config.yaml
num_hidden_layers: 16
hidden_size: 128
num_attention_heads: 2
num_key_value_heads: 1
head_dim: 64
intermediate_size: 320
vocab_size: 1045
hidden_act: "swiglu"
norm: "rmsnorm"
norm_place: "pre"
norm_eps: 1e-06
positions: "learned+rope"
rope_theta: 57600.0
rope_fraction: 1.0
qk_norm: false
attn_scale: 0.125
bias: "qkv"
tie_word_embeddings: true
parallel_block: false
init: "normal"
init_std_qkv: 0.0499
init_std_o: 0.0
init_std_up: 0.0499
init_std_down: 0.0
optimizer: "muon"
learning_rate: 0.00163
lr_mult_o: 2.0
beta1: 0.95
lr_head: 0.00619
max_grad_norm: 1.0
warmup_steps: 200
schedule: "wsd"
decay_fraction: 0.71
decay_shape: "linear"
final_lr_fraction: 0.05
batch_tokens: 8192
max_seq_len: 2048
doc_mask: true
train_tokens: 99330000
max_steps: 12126
dataset: "wikipedia_en"
Each number is 500 + 50 x the weight over the matrix's rms, rounded and kept within 0 to 999. Layers, rows and columns count from 0. Numbers have three digits each.

# layer 12 MLP up, 320x128, rms 0.157, rows 129-145, columns 0-127
521515487448513504527503451531515443468549454586426507492537476516590516547540536568525468554415479545476438504512461594559488455523455510446564550523558451556521484568566551493524545510550613499517513485477536437500521491467415432464464509590504471450587491478434507534501458512453572471469627647506448472481412508534529481470532568508486458541522480491521479415476465526440443380460
472578462447495574457501393437546413429392506464481466541615652439515502524384487495432548580437525448465434494495428636514507519543484540607479492457498525498451550526503507458466606523489455560543465501488428423425457685519524420471582387435580493492582498575603578509468502548397491548472493538498445508461532540581399538461535590391601480456565597611498480527557597630517423477371
527470520435546524545480543450500518434535538546511526473411414470490438594456538460504546458481521522532448574507472493487574624514534490546474461467473468571511486538418505493484450453588501440436500435443515452516496557455530561407568566487574544528506472509532591470556538477498546574499490446464542492469536490391491508475524587483555509504492502491597449443522557556560487542481
480434582444569533483432503571542507531620509533482524482555416417508511618511547494506500452487525572549536457502564558413552577513546573496537487484557555540515454469510458555459550552481526526449456491554529460518600473495524489490545549457512516513532464521480445488481491431504457428552443469484544465482497511422551514461471462529500531478484433510495611401462538484439595451463
475517502539472413437500464424507457564500515511559498504545479545495571505505512546468515474429534512551315524545502540499530500438446535571546489497436467473520450473453422537441500487600392529548506447432470447511459546517493532501498526492498472545400505454521570517489516480474537570463459541407552509445537480483467534533498512521469558531531492490434486446525530529500487527499
509498451491465477456523508529517494443459456610550394477524454472517439519490574477448465469490486580492483537617550510603421477438482458422490470514595463481447544437558528515503467444514576495430484449502573526412502545483451512490517536464499550632472514531363530578512502484522599495491494442536460455553547579454549543442553568508535577528425522488438432525543542535471409519380
513487502475451471400521458524477492543499467524466484409415534551494465453540484595561512539552438482459463532506478479585523452419479484569488469510504521450451548425478519479492492509590566428572527446490499589586475473519431496607474411563559481543503484513464551485522466440428475448448450464415481461470541490585506517526528568508573590517482417487497541395570516507543533483547
449535473547535601471596504453470420561448526511471556533473488546532505573513444439555544514498513481470487525488539507555534470582520541486475480460424524511543499444458561527395548486479532521499467520466547553393596458502525494477568459588459540567540566555570512400444474470603505526510559438488473562566541519586584477461460396529505470491501517459415458507525476516567482523508
518560522485567485513580511501539491464461507422522549594515571470479573484481528448527579483433527519480518459545464466428428437490551500601463437496465450498520563454454473549478607514613492533507459500414503494522486440452449541472485539440554554420515482444498534457515439491527601519554458510522537463582497400493471606519555505463464557526511544523479494496492421421578499529520
571444476458483447407537575543507513519524579533476504529512468514439553549446388442419592512532420441461480476457526553570541484584489536530505486442477533497488513481475403507463543499492486534586452507520462474571438573577587456437550470475566526522441455545501504483485389558537530474479437464494534495486522551406521513470480522548512451553512472504519543601582419548577522429548
526369543430536590522494524461521480510540521510531601442413472492591495422523542487516565530489479412426539565518472529435476498430541517505455513515502523440512431427487559501482462582500562520544544469517517492517413524472500613450515466491407540480526492467487474510472489481513488433468555467539461563546448328481524511517446441481584446535429545595449506455427573544483478572556
535517579407532555481544500472495512546469451539504432551545486484451455573501562570519523493464502453432473402447407532455450492550436486549547521532477450405524499484489580385543515453399471459479506529550474505564422441494523443491455452439580493536539475485476488437528529398423507543548468518580558577558502443531554484499463437589571549565536534516530519482575619560512409514469
360516445506513520540547557526403501521582617386494554517541524603531581614368602445486497526476491545519517519493460480521505464396513496540499404600467531442491554463540478507524574595478489497469429432525524453520544465472516565384432473501470545473517462559552553438522494551497516450541473433518424571526452493461427558449471501414512523468469495482466541510477501544481422529530
475513544475496553558473527428487528438453506536504437592585463451511520509491608505548472415597548513509479429517529545462465482564506454531537495409575510540476492548514447493543527472530540473510483518530542556492608457503497529553534519530495521354512504462484467472452449447474516486467385493463428540577538492538432554519511467464540460549563459551549550511531617466470541552427
519538464422524459501469516432451484398536554473508485532536523545465482454541579529555474455522535562528529452413531444427510405578504450519508581583471497500494406499436478500450583561539486417374467487418506461541481387511501513553453486483514488539516561636481550456442479593497439387498545535524511453485422486479403528489563427426420558516484421496532455466501509398534509466444
466503461465496547539458390580494499372446605473497449535534528512546497469448539571480517542525490476552481494494524464463581596426475510519580456500508483541448440414575420430502545476571443515459531444559510515471491485557509507517468446450527524478522484495561424471432527548652445384407561609536489553515496558468563510488440505513440501458546500487482454529552451354555484523485
595437535505495499498460454444543474491550553507517602512560544427575466517445511461509467558472546414474497462477550513496534481447482427629552515457471484489497389506470429528487512519528539488484460573450502486529396471579483444541524465461524555391535416431564525573488479490507469420425472519537538510447450516500454445538470531517555482510512499468526584507505475548619508574518
# layer 12 MLP down (transposed), 320x128, rms 0.146, rows 129-145, columns 0-127
550463459549617514475552534602523497566451589532359458464488370519533517515491610486462542487492410508612553483474444520553412544533499500504464410509442514502448518543473491559476471475511439424447467465534464452437489472580481528510554595484473513547541559531471450518540465442473532622449524457527481543491592474544465424481521455544554489449494530563540503626515579442496559509490
567561483515539510405426455512293485459515560486531524482552502533538494511515499533583550525501614446412530529536508470517704520544570463494530366526491601488411462558453502437436406572507460469512527574494426485630469412522580445501607574552475413459486557454512434553512523437516484504576422496476550536658446562526468375523451449411506460524502483563548426499524521501433519519424
486469445486549462509567532570355511504477469524466577602568551487539513522573501545553547554507526573452506486513551523438498430531471479519455499480496484501546493445588532470546407573429470618590514517497464472406493423552524559440484547541475560457568504523469435550562450544505473456546545544490511468579497478500449398524547546438474440495461487481583510579476515470507541521410
419560443514466418457459488520572490480518453499467583480522434494486506541437532414501436516583440509484481485448534525548508543513536566428496503531459510552465522458405535517482525501532524484471504482537418461522479481465494454449506420540531537448471457482517468492448513508410573508505593436462396506533403475480617492483558487475432596579457512539473431444514514567471473470532
553514413510416519541476619551544512501553490514472478529451540447454570483603510539464520464369522471580437424497538549473545498499450465489461477477537474424479477569498524456552533408514500487482479377509495382456523468559461583480411565572475410558437480467532553406455485444486522532525522492363548547480568382476501454512536536444553407559514387416595603500533461556495526414524
501460572521489455493482526412468538487515561493492533525503454455498541527525469478539491505500547526562503500548453487463552492504475520530493532523464460521499501562490475556507519490513468495546475454503510469455474523494475515564459478500536513471514506491545517433524472494513473465495480572471525477579529469551495494529512502518514467404525468553514532565439559502514477502523
498475479479619556478555508502489453489467486543516508471441485549492542502589525488540498487498533485555578513475491448528575467474468445539532579505522469539624502503478466531428495518371508502482536533491526492478529450434481518552421578469515502452491493512486490499533521531479528508475577544496484512521485490538550472499520469467501468468475502506520572609466423495544558495503
566413579500560568496556517396540453414531567483560570563509492500472541498445481423428375477537520546429498600430548430494434511501467491409513658615516498494506521479497473585562606480466478521518484506505482498452572498551462453590477472537509613543539494484499536451485487570447504542489502521532461514579545505534557473407508488361512470466492477568526454497466544538529438483515
503469466489531487497511549468536525538526444523481464505456504553503484528510471555510436479508531443505582489616491483454528537581491510430510572472428564510401485598532519500479482572458482461491472550472531535468501481497499470510522514502534514532447548554485425545590466557469541566504496440549469496511495519477554610458457488552501514608454530447491500435513487552438518459451
477526464471405496563577479491470535549557541546483548493505508528549494502480500537511506549572410542460514520537480513472571543444470423425442517496464391478507509422498440499512539452510523502420600603473535359536517493447514494547552442456412513482539546528375570489493448560628531453532512421498495543443483587436438531482535498527500502577513533476569469564433569468432465564429
544493457593455527460566457566464554533573536491493444436553552497492498526566553455492428468485482591441533579395439493483573509573428512434454440474458461477542439462575484471447445465468514513504512379437499625483518451529459575578555502497490565451524543512487450474438598484514505455443469592474435423617474566455496488482520508502537484509475508407522427480532514465528505552513
513338547576461490473458611471495501415465498501555512440520478487481496441575484485527564522577484550528392424524576471424443428512476515494489496490500527408547546427465407591512524499571540480465437626640449542512468508568498432477490514509568475479537621539412518511389413542549537500524557467538412530401519458496537518498525546477421508575426471432455526406400517516515505521485
496483445506568512556424443573483450461501488571612545581486542505551500451401460499569521564455550430549381477502481601532474555530518481520553470543567491401366442593430537501570556571514452459485462554535437424529556529538500513601445506572508482456474362441420424502479469537542484498555546402542470491530452475535554456457533554460487513561478396527484474392536403534506420442582
490479579495526448540455565544561455571522598626451563521537420498564520526546499503450543511380639579429469551506439587358524493462495536507509492393541453470458458563518477478541474484450559504497549493512530541568566417496513470418511420498522388487487552480439490420585589572518535492456551483498517504497474515604496575517491471556555525480551568574435492614466570488424447512518
528489506525483420515432520480556513496553476547415493592432519583459521479540452451510396501442524541530520383513504464542551443498502517410526591505488462486617489417522461552609483377581555516516544403474506518494644527478579530601500548577412506451528460426552455552537560521453476515410581493543493602481463510419586466501454513532559460516559567513464548536467590465555444420479
491558470377616541459487563492513418478531574464584428552492514569477397497542419456604422452464482483524504638480559437489557481486587499486543553482436427478485521493485428521490432497488476450430542440494469410535379525531457614526475473544470516494550503566485472541696447507516634467455572476531462495559427486558467608506507457456539504534553532566519469447461514450467454502540
451472421459478553455528580555531559536534546550549558458484539479491575471480522473434481508561481555463532533508554523512514493546543481440518470518511494507559502473496527448518575569603604502496570550538454508468486497424482459539531561620428509512481538353442559521475534521504525523473476457435497548544506511473475510515479417534516542557523487528454450493516531513469433509501
# layer 12 MLP gate, 320x128, rms 0.159, rows 130-146, columns 0-127
553499517606475482493585427454469480437479433552418526465561552527509511495386439603476500387495556517432441512485569570515499475607433506474457476545490528532499530475527399465503471341473469566521544582431565442514589534546520464479501474555461491459571536648519557455532485547576386417454544474563498477540555553556441505452562388469520420508570449461505563559458596524538510555583
569526406426520611570514432485518444464544449486570468446484501379457381556462497449507445586551498497578530456559460494490550492501529475476510517502486477486451508539497512476521497424524483398392492461525533549442568479502565542497514516510525477467489483550472586482477541533499516463483510447564485518491520551480539535503493429570396447559568469479482445555399588505545535582594
546454527493531493429490504518484467532578572537550472519529526408503530512501451494524494520507538670520470478448520580411519462560555482516534517537544476522512519484480433502476531551442433476431480535492458505476593533508487512502466525464489454529566548500541464487540434499449473405484500526502439426496584543383411505526539480521459538497428453476469549533534537511476567415476
498480426595479483589546478489555418481551452484480503414587519491491559493564483503634532529550559475492518537481562483494459491465576534481507530523611519496500502524460425481495441547502493549468478491474425510470539426482471444500486485477529409478482565550448417452445513538569580465526506453533522444547538539469474539548388428585507520465468453462649481600565520534457492563542
517486474530492480551516479513524543519513489453469512520473575528466565451549452409539418449493529540489450426450574538448428473532522511500494520483518460537544558557485532561483512571546462481550458494465631507529473463534504493426441469443435500398444491540568512517462464510494473616536456494501547560586491560512476554497430464452434553530523463482554471440493521415560568515466
478487554551498510456440533528537493532492494454487500506536466461587505535490451477475471456455552418518507518455591546424523577542425549444579535417511439515454468608537469516576525470503455508541486554520422452479542516465489504483520521534472565501446555420468433470525543511529479527522531436515539513444600448465484506545474451482491452495518518519499509536556492490437508502506
433490514467456422477468425520455580459472585549406537479460560494466476548525516529510507512534534520530431491483536529498523474492582500539512510547507511566426552445463525491486400443413541542480516535475546501435479560531481488485491503492483454532493431534454554545513481478483474385516526562481509479455513492430428525498522418517523420404561538404592436492450549528506447504516
563452514506518490453484532513516591492563493413481494530506582446492512471598476559483437514421527458466455492434519450485523437538507580503547523486502433541561443438440546528470461439528455510541498545469466508502425489501497613497582463468537481503594544542469555523531446452514528454618449535501468468493435461433534557494554609567453477495548490547467531576574419480490469511549
543466448464532549569497469427492473500577529558473547504481500547416518587393480470500498446594478479516553531468581571507521526534461495593542577501483472445429472522505455569380541518455437547538568605544488490499503486561586486497573451502430554492549464470493426564469485556559504514433492481451479456551525478463537563427550515526586433508501535476538477537485471410474468595547
524351487505421481461561439595549521525464546488458542438515436456513441480495505499521557493461427503453529452591562530438470566449519466582454442545501423413565437521551545496477492471488515449609414441424561462453394531556487576428455350464453457492565492411448487466471519555492547480505528512493488541510488363379542483435407495549566537569488496478468434514493482425482512549523
571439491533451541561505572508481536404511547526441482478512448495447479649436474576369496549477430457413396409475470516452577431579481536528492555519411443508384485504479538480502500598519627466475457454491584479463470401513566429461531554489475437475558549457604501450433515556472442524485459482572480501514500455524463583500499487539457485531518494456570466548495508505472523471595
519432431479525487483565432491508479566517402477548519500514393570544566470511397543554422496562491584491501519452546536466561487448573485568589540479481535511524563502566571476433596418500497540439534534473493502576535484605381571506556478549476477451482550391523454497605514524506494352504528543511443507419597488484515500489515521502528494504539533534486493603461490570496430675412
653483533503436510486573479494572490512502509469570515513473439488442483446502458560511499516458581491541528427490531560435499566582425521459548527497486453595500466501490524427522542441580560563560524430500511461466566495458463524510539436521489454528519520526447481524410503484536468591446408472573466580494525521499528540406503392520516550511460532506512484551527452530468496516345
587431483509423501514520536535556492492479423521443472552478531444468555567572458433465418522611584565523463473477465547575505432464551505463547564527563447483506475619560406487419535443535416624521443483512505440508512406537500629430542508493508589462450465584485471453495523534506504504490433519434549573548496493509540357506584478466505509448470592529415470448481477501460509466583
557473481422488488492521411579512492531520472616527535388537503440512511449491529526457584474574472481397525362582384501460563432522415519517392644491579483540509503526546490442479529535464547576480527505526466544408557496427526353525544480479505446536543476429480492603480550535438494496462483466539572549531491499557525418584509467505462453508552471471509504533532589460463577483460
514449466505488458554503491475430528495569489437496539486508556535500527548446509498430513470547469472471429461546548503502482519483483455532515506526557503472453555457563481514509480588468528561508528521474509501479522384525543514443495476510485575550571372450555552538525457540461551453380348518447487517469528460441513524518556476469492575564540520500534487462502489497509483588435
442483500494439382590470563533544486595408511549573457547543506490439553506470515413538507535504535432531581412508525564487544442493635449557512521611447548461585412447577475512439522413535509534442498479547588502535539486562484535527501498468483476552512560515585542489499429565491480526487491422455531455470506438523489423500472498561543527521526511570488545490548470432487478474454